Weights of a small transformer language model: width 384.
Each number is 128 + 32 x the weight over its row's rms, rounded and kept within 0 to 255. Layers, rows and columns count from 0. Numbers have three digits each. The size before them is the row's rms in percent of the matrix's.

# layer 7 MLP down, 384x1536, rms 0.0171, rows 0-213, columns 640-703
112:137156117131139112147109149130124107121088137118121114119104148073127097124119119143113064092099130108132068146110143128105159129120142101114080142129128107111111121128113131143098104108123107
096:126137125130151087111074127132115128115123132123140143138096100170101031128115138131102144122118132119137074113075161118116101139116122112131146088129129127125120126126128119053139132123137160
099:125120129065108128024148121111094162146128143138145114124214080132124092141101118111107203146131146112131066152113110143142109163137155119133160239129133136157126108136209146186103142125139124
099:119133095099107134130160132123130162105135134147136132116066131142086109102093130145113129155133130117117013133171112133121129092146080103132116098133131135114152115155036115115009114150116131
106:117130133063142121088017127123123161128123121124107115115141126202122122114112136139137119124142116120128082135132133117131144255140077128138095225112123116137141125136196140188142119128119089
096:123121120129117121247161181136130113111142125114124126116194097114127153123141141138116221096113130130124157149069155130125142231098079141099111103138108135111150124149200132171112119137117108
085:119112133015124111255088123137131070126087148141131156132100115137109113120126146154129128124151119115120146108096140145110123114122161139157114060125130148122140146142173122072108122126147115
093:156141127159137137154091143128146109143158122112131109128012100118126109119146143139123183110108122135125134112096110126096129215105171133126107000146136133120115175111165127116065098133137121
097:147128134064138111000175123126094087100118127124122115131102119096129106140140125119123155123116134121123123150134106096144123067129081112111140134150132106116107112125065132095141133132115137
112:132149119084090101078097150120110102092105165154109110098150102034100100112095105117099072123113158131118172157131124126130127083131146097096115194118127136114113104142110156172146135110112136
106:133150121126145131164090103114127087102094136104146111148128124083146088134148143152137113104125098136111116104151090094147119094103120132137143016155125109144124135136130128223135101130134130
106:116130139088105160070213079147117067149177126126159149145117154118136138136118135122089059143122134131147189123067137158124126144144169140118172070123135119119102107099149105175112146143143165
092:132173126180140121011109114145133187108118129141137127126070138055139098124170127132123130114130123136146073126161118149130137250120163136127094224117112114107143124123055136173146104131118120
103:128146128096105139144129133129132134140095144135114121102175116148117084132133141114142126130135124120121128143180096124117138079112144099133086159135144143139123143154106141174094133147111100
104:143102151086139139123137085126115188146122120130127131135142158182118188117147117132106159127132118126149135119117154147132118073124114152132129119122122118116091129089110113082182133120160152
095:121115128184131110166156150122112051124178130121118135131135145162114235126101122149121152129108138133123138146160163132126144134099169142095134234111119137099140140132100133127138127119130138
092:150152126114139113100180124107114219113117127136121121121122127071165124128142130102094122132086132139103123138119138080140125171099089118091157150144124111110110115139177101210150134117110132
088:110171120177131148152212109140160109119136106123146104125056160095125092097189100134145130124125124136150141122134116100149122165120185153132108000111113119110115128124115136129156102116145145
105:135124144082106152120044112131123089151113128116134150136082112080107081103103115097129102130138109149135098119097137139125135138135113137137164091166133130118140095099158101092046130152153150
103:141123121219107107087174155139098133121096158150128158110084116151123126126100154129115127119131137110125192125147110127096137203107077093120115042134133154136153115145181129036119133126148106
103:132131139118132110109102118126127068132114121104118127157072103022123076121140141117128115135136120128121115143130118129111126046133083141127134071133134129132119116115106120120151132152126116
096:132143124170116134255131143149130077121138148139125142127127136162127126152127122133095105127116149118123112133101171149124137092114202107118113038092129120133147115153191148100007132116123147
092:101083135136107151000099118110142119152086138130137151119103141143107150150116142113123144121147101104155156122145135132113133231130107123120105195110129155146131112139130114112036133163127107
101:126149152160122122164118115133147133130095133130115146146182084000146000126127127079143111125134129109106128114125113089134093067149218127172120053127111129155158113155119177133080104143110117
104:147141130075122134111103124136102133131143135129117132114181117167134201144107128104118167131104135113123189153127141111114129051108158120129127237125128144128117127129090111205130141110139131
092:133134148189152121145194109126130142125054118139117136135197123194136122141124121124126167146148132117121173127094101153109145195163098126141086133131129133128153128152124134036160129121122111
082:098130132230134157123127118130123194147203120134140147133041175100111168134116112122133115126151121117143119078121158165140127138136203123174123176105130118145161096106147130180101146153150133
089:129134130087127122042152149130123130121143107137137156125124113057124208125150117114141154128123126126121111133111152123128108156113036166125120174135115136115137099140159127137195135118136123
100:112100130068108140142176127135139043134127113131120107124077113099132187113164114122133155126137121128129222109095133129130122086121137150130125106125088132116117148111115096192092121144125110
104:141124134207124145232072096132129132109087152143140151154106133183122170119130138141076227116131111130117173093124113183125115152104171114132112169136113132125138120128102134111057127136146145
093:115105117111121132113155123132121114138102134127125141130058120077117070126121119135131134140128114119134171115126135125126135072133140147135141000127135138104145124117211098118108128122139126
097:115147121136147127010226130148126152131154142105116122119135112133137112133066142140121122112137120114115152101158088094110142180124094114117083198131132123151137134121140142184148139137117112
093:148084137235095107125190131110103170126134130150106131120138145128129138120150129143127158125124132127126126143134121139143133135107074131103140121153134142142132123136141122109093134119119117
122:128123130068124124092068140128114136116158143131129144120122129097116117129114128131133109129120127125124099117128132126120133006130138124130115109137141144134144128141119145118167145134132143
090:139119140106095138198126119145102132172142153125108145114220078133101064128134151088090167117120124115131137116105118145116145170108151104150145233151123132154123075087166123121020146137149119
099:122122119151128096122146142145125129108124112136138130122144141112143092130110145152131091110124129115118062098108140129111120234110171135124123177107123140122138142150135133094145117131107129
121:108143127164118126224076139149136149134144126128130143107156120167117131154114141120135180126146127120137134126137114135115125154126142125151112189112133133132155120130083140143161116127144125
093:116082130144120110057132136116137136112150156114131131119093158158135147133112151115103105118122095127113040099069121108128144103150096129134120167150112115133158116136126152116109117130111122
082:127158132128130146139231099122133129136146128138149113153037158206132179125128144131112185150121129124128050132103183157122151163133108150140157027135132115122136110118115061193180125151141134
096:144144135079142123108138115125120049127152122118121128131129128156117156129130117133134091121126119100151069152092140135124148153122049157124114061121141140100137128112129118117255114113136143
085:131110140139137133058182103123137087140174128138153115144150129067136125143141124109151116140124126127132140112082123149135128165138134117142177165140133118137137114128085128131080117141141140
088:134124134129161127217119118133152112131160111124143133137191127084133152119171120135141103129133139119132111120114128137137115125120168147130150221143111109119128130142077126195218109121115125
095:132123115086128127150085132137145166109144149141143133131087165157124190123102142141113136127121134131127071131069114153128154139137104140102116161125116134100130127114123096104164134135137133
092:088135129128157110108143118109133134139145110105126106128139149140144076113105141143163063136104117117106004093135100114124119122132029148143125083112133116128116122149161124143040137141113104
095:123147124131148141076233129134129110111113103113141109141157099075154056131122158149152091119134115127129072102131065127140120092109178145158148101129122113134143132123089121126084101152120116
096:122124131112129119000143143131127091142095113139118129141064123113127051140116129117098065119134123134131113144093193128119106127116079112115141037122122125118135114100172124117139133143136132
088:125122117168125138209169104142113168120171120161124155128190100116125169137157117125091152157142161126146131156188173137147096139118085118104122076122133118131128114104080141159197131124131131
102:126095149167161120196139105118121162139168110106124126144117132100120145121132134147145167118132122135129042103053116148131122184109115163124125095131123137112129147108095124185212125143153136
090:141086133174110142219156162139135165127086157151114140115172129034135116156109132115105117118119120127136113159146169142094162146112155129097129168115144144119128135153146140113134141140116123
099:114123119092117150142200116148161121141164134119124138132207145151116226129139133131156176129146109131154096111202128105129135103143127135139111107131124127138117110104202115096128130153118121
104:115147119255162127150125146139146122124115107131114103134031136165134131143093116132145149138131155129134109148076147117141127022130078150109127114099134119132120165134042156044080127105113127
096:123151120167129146215057115110146157146103120139137137154221132131124091134094124123144090156137136138124188129113100128126139153145127146150107158115133136121141162120118140130146104142128118
096:114134116109110124127139122124130110124147147158158142134155113113126094125144118113121119160133125126119131135070137119124122082141145127145150099129121157119138109137142103097143116137134131
103:137136126022141082049079143121111146097141128118129116138058115183143121121127137174137048119114145126122095144203137113136127091125110124103157100137145123117131155146117127243153126118132126
086:133134109181124149161176109116150151143141112134138110131104138189118129131162118129146077138123119140136090130091102142146122152128162136139121145126121133132136166142165110141087133132118110
096:126134147133136109176028112129132159099189130113123125121122143104133176108150128165123197111110124125142102124181138142161128136118164130121131190137117111111123124139062117177255117115108147
088:134148118114132131111125150138123147133140135120149124104012118196133170117129113139120120096127123128138116122135138130134125086125190111103149134140138128124131099146059108194018116139126127
098:122135134178105132144143117130100100133166132128122140127137127038157075113113125114136031154151135143113242154106125131131132095174102112125134106145134125130135118137083127189229147131138135
093:137140127176138110103101072094095088119187113127116108124171112218129221124118126146141169137108126132124110129150142116139118186078107104153111129135140137121155159159080151177116118109119126
115:129129143116124135088063106129129091127114134130129129138125104068125048124147130110127148139130134128111038144124128130153121122140177135115132103139129122137126084132150149111208130131116117
100:103137096127145101108078150124102063115130122117140102145051149167106151096157123176136121099102112100138105097142125109139120119118170105136134103126117134106150152158183154096153096097129136
102:133127136207155150122095122132113125128187105123114105145041152097123073122140121125120146139120133106130223129135168120123127106109159155112124075132131125121112136113255115197210135118150128
099:123146108114158109074089121113101103071120116103132104119088146118113098103117128160099080110105148100110175128143129103135115110085068147116103065132105111137133161143177129138129100094125108
094:124126112155139109099024098099097063121120135108124119145202133018127105123134118156127134138125122155112158122192078099126117086083136102117138094147143129116120142132136139050034127124114146
097:129124137096133141121179116114162098134125127117133135138081141064120050136166133142147154119136107155132201117160150150145125198142067163144110118118121136116098146140200112154144134152118117
102:120168119148147115204092155145127203125128113118117123125170157210119107129108118137117132120112133128152235136228133157131148115099193143100120202110122135123126129115051143164255115113129132
102:124157114066151149178079123118124182138150129120109109155098176129127050108150109140152025152130131126124063115157116122142140026138148138147129137130139104139125132120063142077113131142127134
102:150152135146142111165037133127121128098105110112130129122127137255134173106140136147101111106088145108126085125157136136132100180141118166133147152114117112103121156126112143159188120099125137
089:152170101111154142199188135141129184100098127114124096131108113137115181119125145173125107120086156115134138147099137128151103078119124121120144026122117096102129138126174095158178114122124148
096:155158134124139109143113137132132088104108135135136141118037101228153137136145126116112097124110127144103255131162132119122146041128059127135135000144110138136136131148114139115154119097121136
101:129133131125151131173065151137148134141134115122131115141081126039124062148143128122151054124123134146121106119105163104121150115126170145135141125145133124131118137133088138058124109118120113
092:125139127125120167209110146145108130135179146135128160125182124088124191144099144102123125144133147122153114142114138151107116017132125129109171208114131132146116108095174110255158139132156134
109:113114136090139129177172108121141143143136108142144113135128122082140131151148128138154140138147131122148049115087102122143106031128185125149140088129128122132089119125096148061220120123129129
098:133130145120115140100217122134127102140080105151127150143136085096136088151125120105131137146122124160117088160120143150135152140156095145125121039121127123127133090119114151022087147124121119
099:130114112131139111250117128119127080114061135122139109127126112053123198110101149155119155096126126099109202124126097143124125133122162131129111133124113162131129150150097135064000120128133114
097:147087120165138119104103169128141166116128119126118124127178135124124043115126138104107092115103155105124173151136119118110128173119166126091119134111115138114134142116077105190103132114140116
094:147126133100104138094106156137131100145136155125122144103210102116100107142115140119113148109125124089151062127135124158116131147135120135137116045122137140130125135138146119064255147141133114
100:125128114129169126255114123114112042128139141113132146134083127136121247143144101123120089118118140119121083138086152119129118113112167119134122131121135139113118131142085142140152127107150152
101:132118105119118144215102136134113138143145140158139166119172124162118155132122140111108176132132110137118168117111109140104152076137159094136139050132124129142139121119173114072153122111146125
119:141129113131151110219096143119108105113123118137147100136155129246145187114090123143113178117102126111118123145109134106133139133105127153105157148128105111100118149129155109221111100107131141
099:148109138141118135139149114124144188138104099117131119152084128098117095126162105105150133137120124123140171141083117133133150172187148155134130161134118130121123128110071117143134145135112132
107:130114146152133127062194101129148114120090130142134112130028161095112100117147103146133108141124140126137123124109117153134128153123092135129107149106118141095099121124182121115110129127134150
104:115138124162119116046127143139139141148130122122101115102204129139122099133118136152138121115132137149139181139146112137120136157120130121120096239097127134126139136131210145164112130117119141
091:134157121130162106101151163132158218140102131140136127104144112255109108140121152169132102110132118139136112125158135153102136135120122140144099121101140125127155147156180156095111102130121118
095:124147133127137124000122115138125148116145130127139155137113135179146091140132135134109133125109118110155172094152131141141134125141136154124158134129109102131123102106159096104146130135148148
108:109146137103146142085030102131125094130155118110127119145149159166129195126101117136098106131123130145145168117107169125133126173127044118131138142112117131135100129115165120158213137129145172
101:127119133172119145106026157138145110135138109147150137128159167133130128108164127112155186118123101132132188109152129146123130158139076149127124174145130150122145130105232122158201105119158139
091:138131117138124131063214141131143149121152113178117119141000166130152060132087133149133089154117150138116136131103118149122110116096114109110130073104115122129127127127153128152204135120107121
089:133125125159150096200170154131142160123049125129103115126121127150132055140119121135134097104147134133143112140081117123134139138135134135100135085095121114135127129114124127034126137118124107
096:128144133110126130239194102138146091131103119115132162118115140125129069132112147098125043137150115158138165116197131123118145183116108135147112201128127141127138102125087125146054097151132137
101:119136115148122116194115137128130121134150134119118119122084124107129178142102156134127191108131123104127126139115149113117148093128055119147108079125123131159149151152071140100163131132107099
084:121136139083159125158110103129131161140114103110129133160255149039137161131132116120130092121142120135113115114147126149109126199155123135173112255116138148162139155118090172160216126129121131
096:124116130115126106115080147135112154135116151114099131097144114187109210123080123130112155121109139108123181139092127130110157085106076091114116061130120142122137125139181121189075148116134150
099:128116116108118126071071115119138130136192119116129112134127124171143139116128133127124119122111105117127033094076125088131091154117167100132131080125114129112093141130056106180070126145122138
089:119135163137098165103098139154138110156188126136114132112150125221108203156131101071161153139165143156148179152148130141119143158175009141112078082106153135131116113107133151116060141144132129
091:134126135118108127080107136125098124151178132126114145104095119122133099130117125117125071125134142112113146142142169091127118211129075141134129103157153146135118128116146122131158161114161133
089:146147131053106103120235122135132103111114128109126107109083132129126138129137107121121112108103123133114106107176119119127137109116137100131113090124132136107124151135111118088164129096121161
101:125114123112145126008141145109151131119163132110149132143149139128137223113152116151148170112126111135113057104188107141145133089117105155133119189131119150124157118154118168085063103128137126
108:138124128226132108163097174133121161108126147126123121110100124132135213124102136152118192108098132142131098123193102126134157142101166110103105176097109124112157135133172140110075123127126136
093:127110138117137138079153085119121128131121115136136111148095134123156061116160123117120038146115099162107067088222121106142109077133092136131147255158128115118102120124080102129111126136126142
109:146064132101112142186142137121147187132177110113110091127140120192107232129127112112122120134127142095143055157081136124135127123139174113116123116147107111123123114124168150202075127123112129
082:142115113088116140076085150131138079114115146106109126127152132109123115118122108150135108134124138116149174134124127105148119160159112149117129150115122110105110129125179115106173130126125148
090:122136159179139124128189150117142173153178108119152118153165145208123141147157132109131157133106127129133108134089139126122139086118127156129157009127152133128117139097132148110018113113149139
091:140158113124149136083154119127135113115163125117141098135145174129135118136160138134136181140107119127134120125161129114126148161138118130127147143136135111114118138127099087096141116133122120
103:126132147198126126051136119120124160128160114139118126140090131057146116140130119121132162142141117129115198111068153111132121167156055130143137139138134111149144137133121132136047136130116128
095:113104109135136147082152158134148129119129132128118138119103125077139061105096148158161107125145122116124094127115156125140111124133131119118077000115119126122141117175158139191139130154118102
092:141130118111132106231010126121119175115094133112143129135207101198136214134150116128112099115106134116116111126124115124130103023133141115120155255124122129131117121127140114122068132134126131
099:124097120164102124216149120125110188142162126137142140123085135141125153143132155138139163121138126140126082142149127158123144139129188115131096142126128150110136148119105117115105107141139125
096:129108126156147120103180114123124153128101131121126107138066122109114118121112105154108124133117130131118135110117124114115135081120194126113126064123134132105128123123117106097120129134108139
100:118156120043139115085148148143147127121081124109111124134073127080124060124149131132136078102127140154127193148051161094121125115133122106105126000135128119136119137137190159098036130136119127
092:163140137171115121157204141134107092145154140130137112104097063132130149136128130135114196102128135112118164155146167141133137041129112135118145133146110107118110125117066127135139123109132120
099:140114130119111152135101124144119090133111138124117110125221089117144162161156124103133124144141139137112017150153147116141129230136136102144116207146124131143125099131157143130125138140101112
085:108128098171132130047153115115125175124168126138145135121105154080116106113142126115116067118092107125132078111094127152132123103094070147149129113117127137128153121141167106112164144133148145
088:128148138116128109063145093132137081143103122107129133143188164138130172140113128123139114123125122122147087109158142119121143231149082126145146210115133114121096146104165092161135133132119146
096:137138122102162108182000154127149160109095125089153108131087156113151121130138117142144117087118097107127215117130130083141139111155099150127133134130117117117145171159120127087212093120123128
106:131118133136102138223138142113112189120123130128131112120159139142150232133125121126110190126108124138119216122160092121153125065103180141080152207131132106137100121109069110125118131123128117
149:132171112167129080178079133124118092119128168101104154095078142108123146155109142157103154147135173149120121138133153134110128160131171125164134220128152153139160140165137149083137145122113171
085:140130145146140131032140122127118128135119129149111113124142084152143097139113131132102121135126175131123074167055149115119127208100073108104144070142137121168109117120191124178104129115118105
090:130151125095126129091164138122124137126156145145119118098131125142124191141092118131141202126147140089130100129109121167125136123136130110139098205131142128140143137147066153098147120133125108
106:117130119112147134052191108113140106140152119126140118120140151150131071121136120144142038133129103154138163105147130116118118100147088131135126045142128129132108150127159097161213122135136116
109:131110137165076145073199152151140176141139142147136170112052089068111142147136150111123128133132126128143098147098120180118134090143126149126133000110129142124146124115175115137137147143145140
101:132113133129164133255165140160148099127145105123114124134238132191106201118145125138117161116104125148147108130082190148127134129131119123100102187110107121102145115116108127089036129123123144
104:127109126117127118096167147135131131128118142141128154125066158081111120129081138138109151132133138131119135126126127177113146085124106121126104026130140152110149116134209129133038122140142129
099:131121129086149141106058128130136149139084139144120152134106124140131126145113131094102147140123126140114116102154133149113128064154142121142112143124121136135166128119107135065181149141139113
097:121118132094126141116119102138135115136085130148124153138170139149114174127082132144136113159142130123130167129109144167129126151132171146135128174119138129132153097138178112160076150154129138
093:122134153162128155147114122127143034162102099125135134117056144190111175149169081081160201139159137136153134132118168094147127092158136172131132128137130119125102119115169112184129129124132125
098:116115129130161139108142087125122172142159127134129124152146141124118059133063151128125142152142122146119141109137100175113142226138180136141120041116132120173160149112188123162140133138132112
087:122136121140160112133146152123129142136097126122128117125121129108125126151131136149141124096140128134123203135135119143123133106139077153146079158084128139116161173134151182167096118112115135
097:105130125091117132159116127145127124139094138127150132146087143098143235128122134131143066130141128115124068128086130139133103068146039112146153154113143120127092136113099093122255149135135136
101:135121124144110125255106150119130151133119141144120100114054119178125119140129133171123125130122139155130227155109118167136146178124116126086109172117134127109159153143190160123092128109112114
093:130161113129159103127072136130121139133150136108138120129186114145122180109102135161110210121105124147125199112173093156115133086109097127113130056135129136106138156126149146080071110119134153
097:145146148053123146138121108125108123126081137138134126124183141076120132126118113087130105150126112165113183122096110116139130137130120151114146095151138137127106129115163123157046130132161138
095:137095136139118152167083148141152097142068090128133148136011086168117046133156127135152111147129142182131059154149172147121155062148210113109120239139133109104111104108106100097198142125115152
087:107138113153135106117195129122119097137115142111126147118148108123129092141099140148132099106147090129138026106094121136118125119137096124150099095139133130147166160146113143136000115145115105
088:121104158086129138000107066107135045147101104113122114152142077093145095133146137135135103138138115145131120132143178105133096210155053134147169086148137111134101139118097121106098142141125133
090:132130121090145139139238123115118097126154123128136118116208108139139120125161116113138054127123134117121225113125115096120126124130121120148126115130126131130119141144062143166144117112114140
092:127137127167112135169052111135120175146197137126143150149143105133145135134142144114131162145144110132127114102053118118113114063126116126148172061138132136130143103107103084224111147143148144
103:118139137100125122010170127145151035133169140135132133153102121011125133126139145113114064125122112130132159117117111137125137124141166145134118084120123128125117116124123124111107120135126124
098:139153121107123122134169103104116154124080128114166142137160094175139176144139132108136120107112091101131104110031153097121123158144111144140150157143124100137141148152102089165067114125122102
093:126131119167137119114011154116134127144157116140127118133139100163125097131112116146126136132124131117141189160193110152144130076095163143107137166137139121131113119131157141034024115104131114
091:122119126207117129189115118120117155141145131136142126118140143191101229125071121141122115125138133110144054139168094138116129127105090134110120154113143139133145137113143133173088112136127087
091:114126104183120127125188162138172130138099123143137121122049140159115134122135137133150133106139120148145168117128092134133123086168130118131085109110128111132133156139100099196008112137114125
114:128146131186122120082197109143148162149109119156109122150154119047128136088123131143145147147125119135135166113171100120122118099149125154133134224118115136107134153137079109133148119130129137
088:134121143061135116177058146120125107115116119106105125149126099238140255098119142135094133116122158101107093139150162105131119144109088091114138168116124121125129137146144143218083132118119117
097:137126133163103132100145112128140128124120143144134121118143109242128113135185122104130134138131142138131050131156155112127122036136094122130140150147133130133106091131088114076170130129129131
094:116157120054157116072124113122139167114137116118114089137128134019140092133096140158126000131135153141126130141173138123130123058132122120135121214113125116125118157143027143074255111136094125
095:123113122074130126123115148121117132143092147121126136125159081096127152139094148136107229099132104115139135114149118113111129147098141099129120106114130144141143140113044134091114132130134116
096:110111121147125126200117144131125154141131134127124146100144164243098165117120109138124130126140113129138159128131140135108147110129196141127102125121135152102114123111118130160052124130147137
089:137110148170110137094235142142127131140195115130133133100185148165115183149161140125126118121110105123135200142149122116131145193124098152107142123120129141105131150110170114184207141121123118
103:114132131089147130086149146115144089136139102119112112151082134072134134121166153124139189120146137128145121101132127088138114097144162139163144164135134127150117148113171117129181140120119129
088:132127110107130139145195141119120175127091145132112114098090110165144107127135121139139146128125121117119078136192098138130133027123173097109089071126135134131131118143032148161040134127114099
101:098101122067089138104051119158140148144176140135138166123131152115128135126124147112128159116163114117140082098138161147111124159154153116136112178132125137155160109121088119200116138151139125
094:130125136076118137126156162135117058142156148142102134114071102108126107136135124122117028148108136148130110140125152113133143026111153130119153111142146126139124131117124125103238144122137153
102:145123140141128136098085146146110151117168119127112107134077133027139055127137131114137134131116136132107223135176137128135152121095140128110125043137114110120151122123154122224153123096134126
092:122119133100173124132218097106128061131104116126126135150102162134129143130064107129115146140138134139100042084062156114116115125104069146144136000125135132123125146105111128132169134118145113
119:141107125168129146193136116133158186139133126142131140128144103175124169141139123096136160138128122162132168130171139130129131151138203140117126185125119124129134107125075129203143124130124110
088:142115140147146147169195124120155139145090108162136111129128103062140128137156117098170176134132127150143167137148126157143113128150230142142119100131122120124120108134132140152035106120114113
098:148115124110124124171108139124103118115087134121120127109120125146121124128131134091121070115124127110121255123079139126115117130115120131135143032156114128140124100127125114182104139129134113
090:126112113150122114154059112142119160127125133136156144143137128130121163112096123124105127123131124114129156144131138158130151204110107141142119205097105136093143124117123094106074123117130132
095:148150127136117120161211158135119085114109131137103136107135093124135074114116155133128221157121160143102040145112109107121127187114154105117145179146127095132147113137107099125000133124118096
096:119139117116120140059140114146137148137101126149139153125062125126132160149185143104153115136142139108142168154074149134125124061175231133147113131127134131139137153137065133180220117120110128
097:109130128114115138132083121129124074127094114138135123137117125164126113143084119147104090130139135107151166134110137142136132106130168140139125255122128128133156121121034126000100136128131131
087:133131118089134119186077162132117150113095112129122129107172099220115143121100137148119085124108128140112134143124117132111114044101166127093128233134111130124150140148070115070183142101121110
109:117145136063115130233142136130140130134123139118135129156115121181104207138159127093131180114117132124134195123121104101129118107123064147153160165122125127142116107116172117152203132108134138
098:137155126083156105152133167113122089128080141131131114123144117064130163134104117147129112103119128150115165133078105150137135085131087106091133064156142113123125139151170148136166125124124102
088:121105129123098124181078144142109117122192139148135136114103155173107206133103118118110215126128137116137140140088136137125138153134161111118142082130128140134123115129158123217050150138155146
095:120113135163130140059008133117146083119136137128129130141163117131142096120121128117145141161116119156116000136110128115149138151125141164108137117128136128151148123128220143121103121138103120
106:125125139085111147114175136140124168126138136132119146126160109165133148133088118129129140144137131120140117126202131131115138168141137139133139179116127126132109135127190139162057129129142123
089:127129127113136123181099118125135038128128133107142128127104113125136162138124141136137144122125115140124190127153090135099148038128133098135097005121133153119113131131138172107249115141132105
099:130097128040113124092108160160127136128122137135126147104108134154123159163101158136107103138135162111142101163106145147120135129121041125116135037119133122142146091122124142079132159130134128
102:111123131168153119072136120121149075125092131112134151136174167174124106133144132154136109121131113141124124080213131108121123125155138146147133195109135138135139147127060116155115128134126128
095:128101138151148130231090126139109053118121119142133146127135122146115096133103147142110063117121136100132118145166143142121133046100141121115141085139138134112127124122099100179133130112128143
088:117106143101150123141124124131143088140157128126115173120129140128135162136078143143136068121144136111136121100158164122110124078127090135135134122144140147152141134134109109107042137124136114
101:118087139120124128143109146124119038143138144151107135116127146104116133122086116115127024162150124142112234151161156130127148053150034125103129097142134132129128127127185120214056137138125106
093:136132153084108124162080089121114083134172155137108112134160132157118120124138124106115032150125140125121141122131111114138120125151145122145152116134140106158102113112134134172206131117130109
098:144151133181142120222069106112127110106102118115152131128140136166135149154175094118133157123113107141123065113135143125142141108114134152131159131145132128108134112116141134135212108115115148
092:100116127129141134200127127128158066139142112116121106135124128120133104109151099143147163113137119144149147100083080113125109155130115154117120139128109115126114116116123138111000123134128135
103:111157126152123156097185076130133100134134110124125112151058162109125067100162127133143094154145118145154097113109150137138126119147079133134141143146140109139106122098094109147255128150116122
090:136096142144121147116086144141138086137175134139132153119032149194120213128116114116161188143159125134148164124152091124125123137128182153142128144147153136117131111121087096090159143150141133
096:106118113112095139137063106118163128150140118147150149135144112173148125140167130105163168124148099111144038121107131108131115136169124109180142170111111129144152129144136105152255107147128118
092:173119139130136137108074145115105176132048141103120112116139106208141150137128127139108171134105149145128204156087101120133132112106068138059148105170144114125097127126070124123060155128139140
091:134166130093103142016059111137115108126107141106133131121096122071157067126161121085126087157113126138118070145212132119140111130172111122143122082132125113129099098124143125056126158134132151
100:138121142082153108031138127124100140115141133111139125151120105057141119128109145136127119109099127102113174110045118131113139176094075136125137047129138109138137135122123124053168113109125102
097:125126111100163097080167168127129116099131124116142126117095118056134056131113137137130093104117124130114095109152095132119132224117134134134092093123120139124157161129172152064119118105119125
097:131141132118104131000180143155132124123114142139134121129126133102118163141158135116140177122131138122134139143137153128112127182124124119133111199122150142149150137127153152140096130139143139
103:140153148123107129162133110127120116143124129126117150129143128151129159139139113118102022131124134137139179142095151140131130086128053108137139006130132118129110101137099127075145133123121126
091:144147122097152125119114114120122091109100121138132106129049114150132156137138099117120138130082133121126216153075123099146120148093137138095126127121128150081124119123202135112115109090129139
100:125179129043119109065183129135118105125096120133131101127097145104129097123120104124161085105136145148139115157146105138147139096129119114110118053125131121110104132132205136118162116117112132
082:119140144079132102152255123143153136144103095129099110138111108131130110119142119148130135145145160166125150150142176128153112089144160139131118115110138132134151109122108157119181133097100158
083:118129154074122124169125123117139156137132126125109152120143118175150116122159139103161052148170105114106150130147134104117128115147033134164136089123135133175146120144160125183123132147120112
091:109124119168127138168155125120169156128150136116128132141170110038128087109159143113151122133133132128129153141147120111124127068151164133141130092109139133118101122138101113151065117146121102
103:128160150071134117034033123128121114131130137136130149136167116017132051132118149119139063136116141128108175102172140120127105103140126146166156069153131109143147110132134112120160122126137123
116:132118130085124113053200136124111138136138127117121117124081140105131108114152138125124085102104123119112137115150155089125150062126071130127149075134121121127128142124112109090227112117134135
086:123109126105129129075182116124115206135112129134123120133201093106104142106110116140113118150148139116138117137078136121145110224138138128102140135117133110123096113111192118108036131144135140
098:114147119128143148255114082137161114101082114137138133133105160099134094121107121121149188135133113143120000111127114153126132031148123130123076092096109138111144132153051141052165132156103127
091:115160110120128130143103152143109052133149141131128150113071117095139087138145134157123220117134134123140178132044133145119132090114146098114157056130149139144131136151117099098159151145155147
087:142116117109156132108058166103118112106181121126131096155126126148143129103106111160109113103087118123108178133130137115157128181091170121091103053127119113099132146141120125130147118115132120
095:111099144102136122157199150138123037145148146151136144120145127184099114118139145139121118124127136140147171126113152152133139182132109141123145055126133139131142120115114115092060132131149136
099:140146140062147109149098123135115102115123150135113143126165137141153063143175144125122019121102149150125072130105140131119131059155048111122159110144139112129132096132090110178209141139123114
087:112122131091133124078155103126158146143124124134136132118183105112124118142125137146146156151171131141130128125184167165121117147147178139165116118110122136136146140153120138150171116129110112
111:135125120188137125197118144110131195137111129125110122116125105079145161146149139146127096126146137143123187148106122134115132000137193099101122172120144119154129143139065136145171144136119119
099:099112111143096149089202120124133106141141142122139130122151143023109038121130129136152084138145117127128041114158078139111137127140182110132104072130138147130118139133147118091186136162126128
098:121123102176131115147134114111122128128126137140136134128090159116113119125151115125136124149134120141131122131134125140116145054109141106125109120120125167090128123128121109111179127141131114
091:125162130115166135043219113150111125117156111136141112156159168082147121151128107107113203156133140115112147115082098133132122113126156124138139042119132119154118118119110170096166125132128115
084:140105136195147138242065174130119144117131129131118135137050127186135050120080122157106136125121114141098062143096084163120148130124175130096124121137124119139162141164090143222053135138140075
091:151177146091131147107255090121135150106138126131143126152116150133159149141130119115127129131145114130115116129079159124154129201138167145139116151134119132125129149141161106148227133148112141
099:130121160149140130073070107124150118147146135107137155142175161061124158143172152116137137130166112144133127098132135131149093133146074154173144139127133121167101119103156172086177137144140132
089:141101143162125148044169112122137153134187100137142140135138107131113100123129118112122196134153120144133088139171136136126123100119098137131120070136126134114142104112140118149157099132143145
096:129131146091109165150017107135137147136128132130119137134174121063117141135163115090109130165153127158139171151131162140134120097179105147112130108126114088105127099127115138135182140159121142
092:124130125149115157135102135157161141153142124145128134100110110138114098143207140069138072124134110135135103121126131129113115149124138116149131126103115142144104096106068112145104113146129123
091:101121113164086116110129134123110166140143126150143118116122142033139002115094142134147132152129137125133185099115107095121116148088182106130144120141126126124132133118154083078167111114131126
095:147108104099128127006116162119093170120126138124136097146175168141134145103110117129127072130129125139113143115135093108160124099120179128129137144134116097129113148123130149117122118108135137
100:112119126166120136105151095112111114134126145113135122136121132087140163117094115115115194123151118110131144101112091128137118098119026098144126067142115126139129098125197133156255140149140139
100:127099122091130136024119145137130117119137110128130101133126139154126087142122131130154208127136132119108047127155082101128123163145055127125131186120132133146151147141150146230203127122123123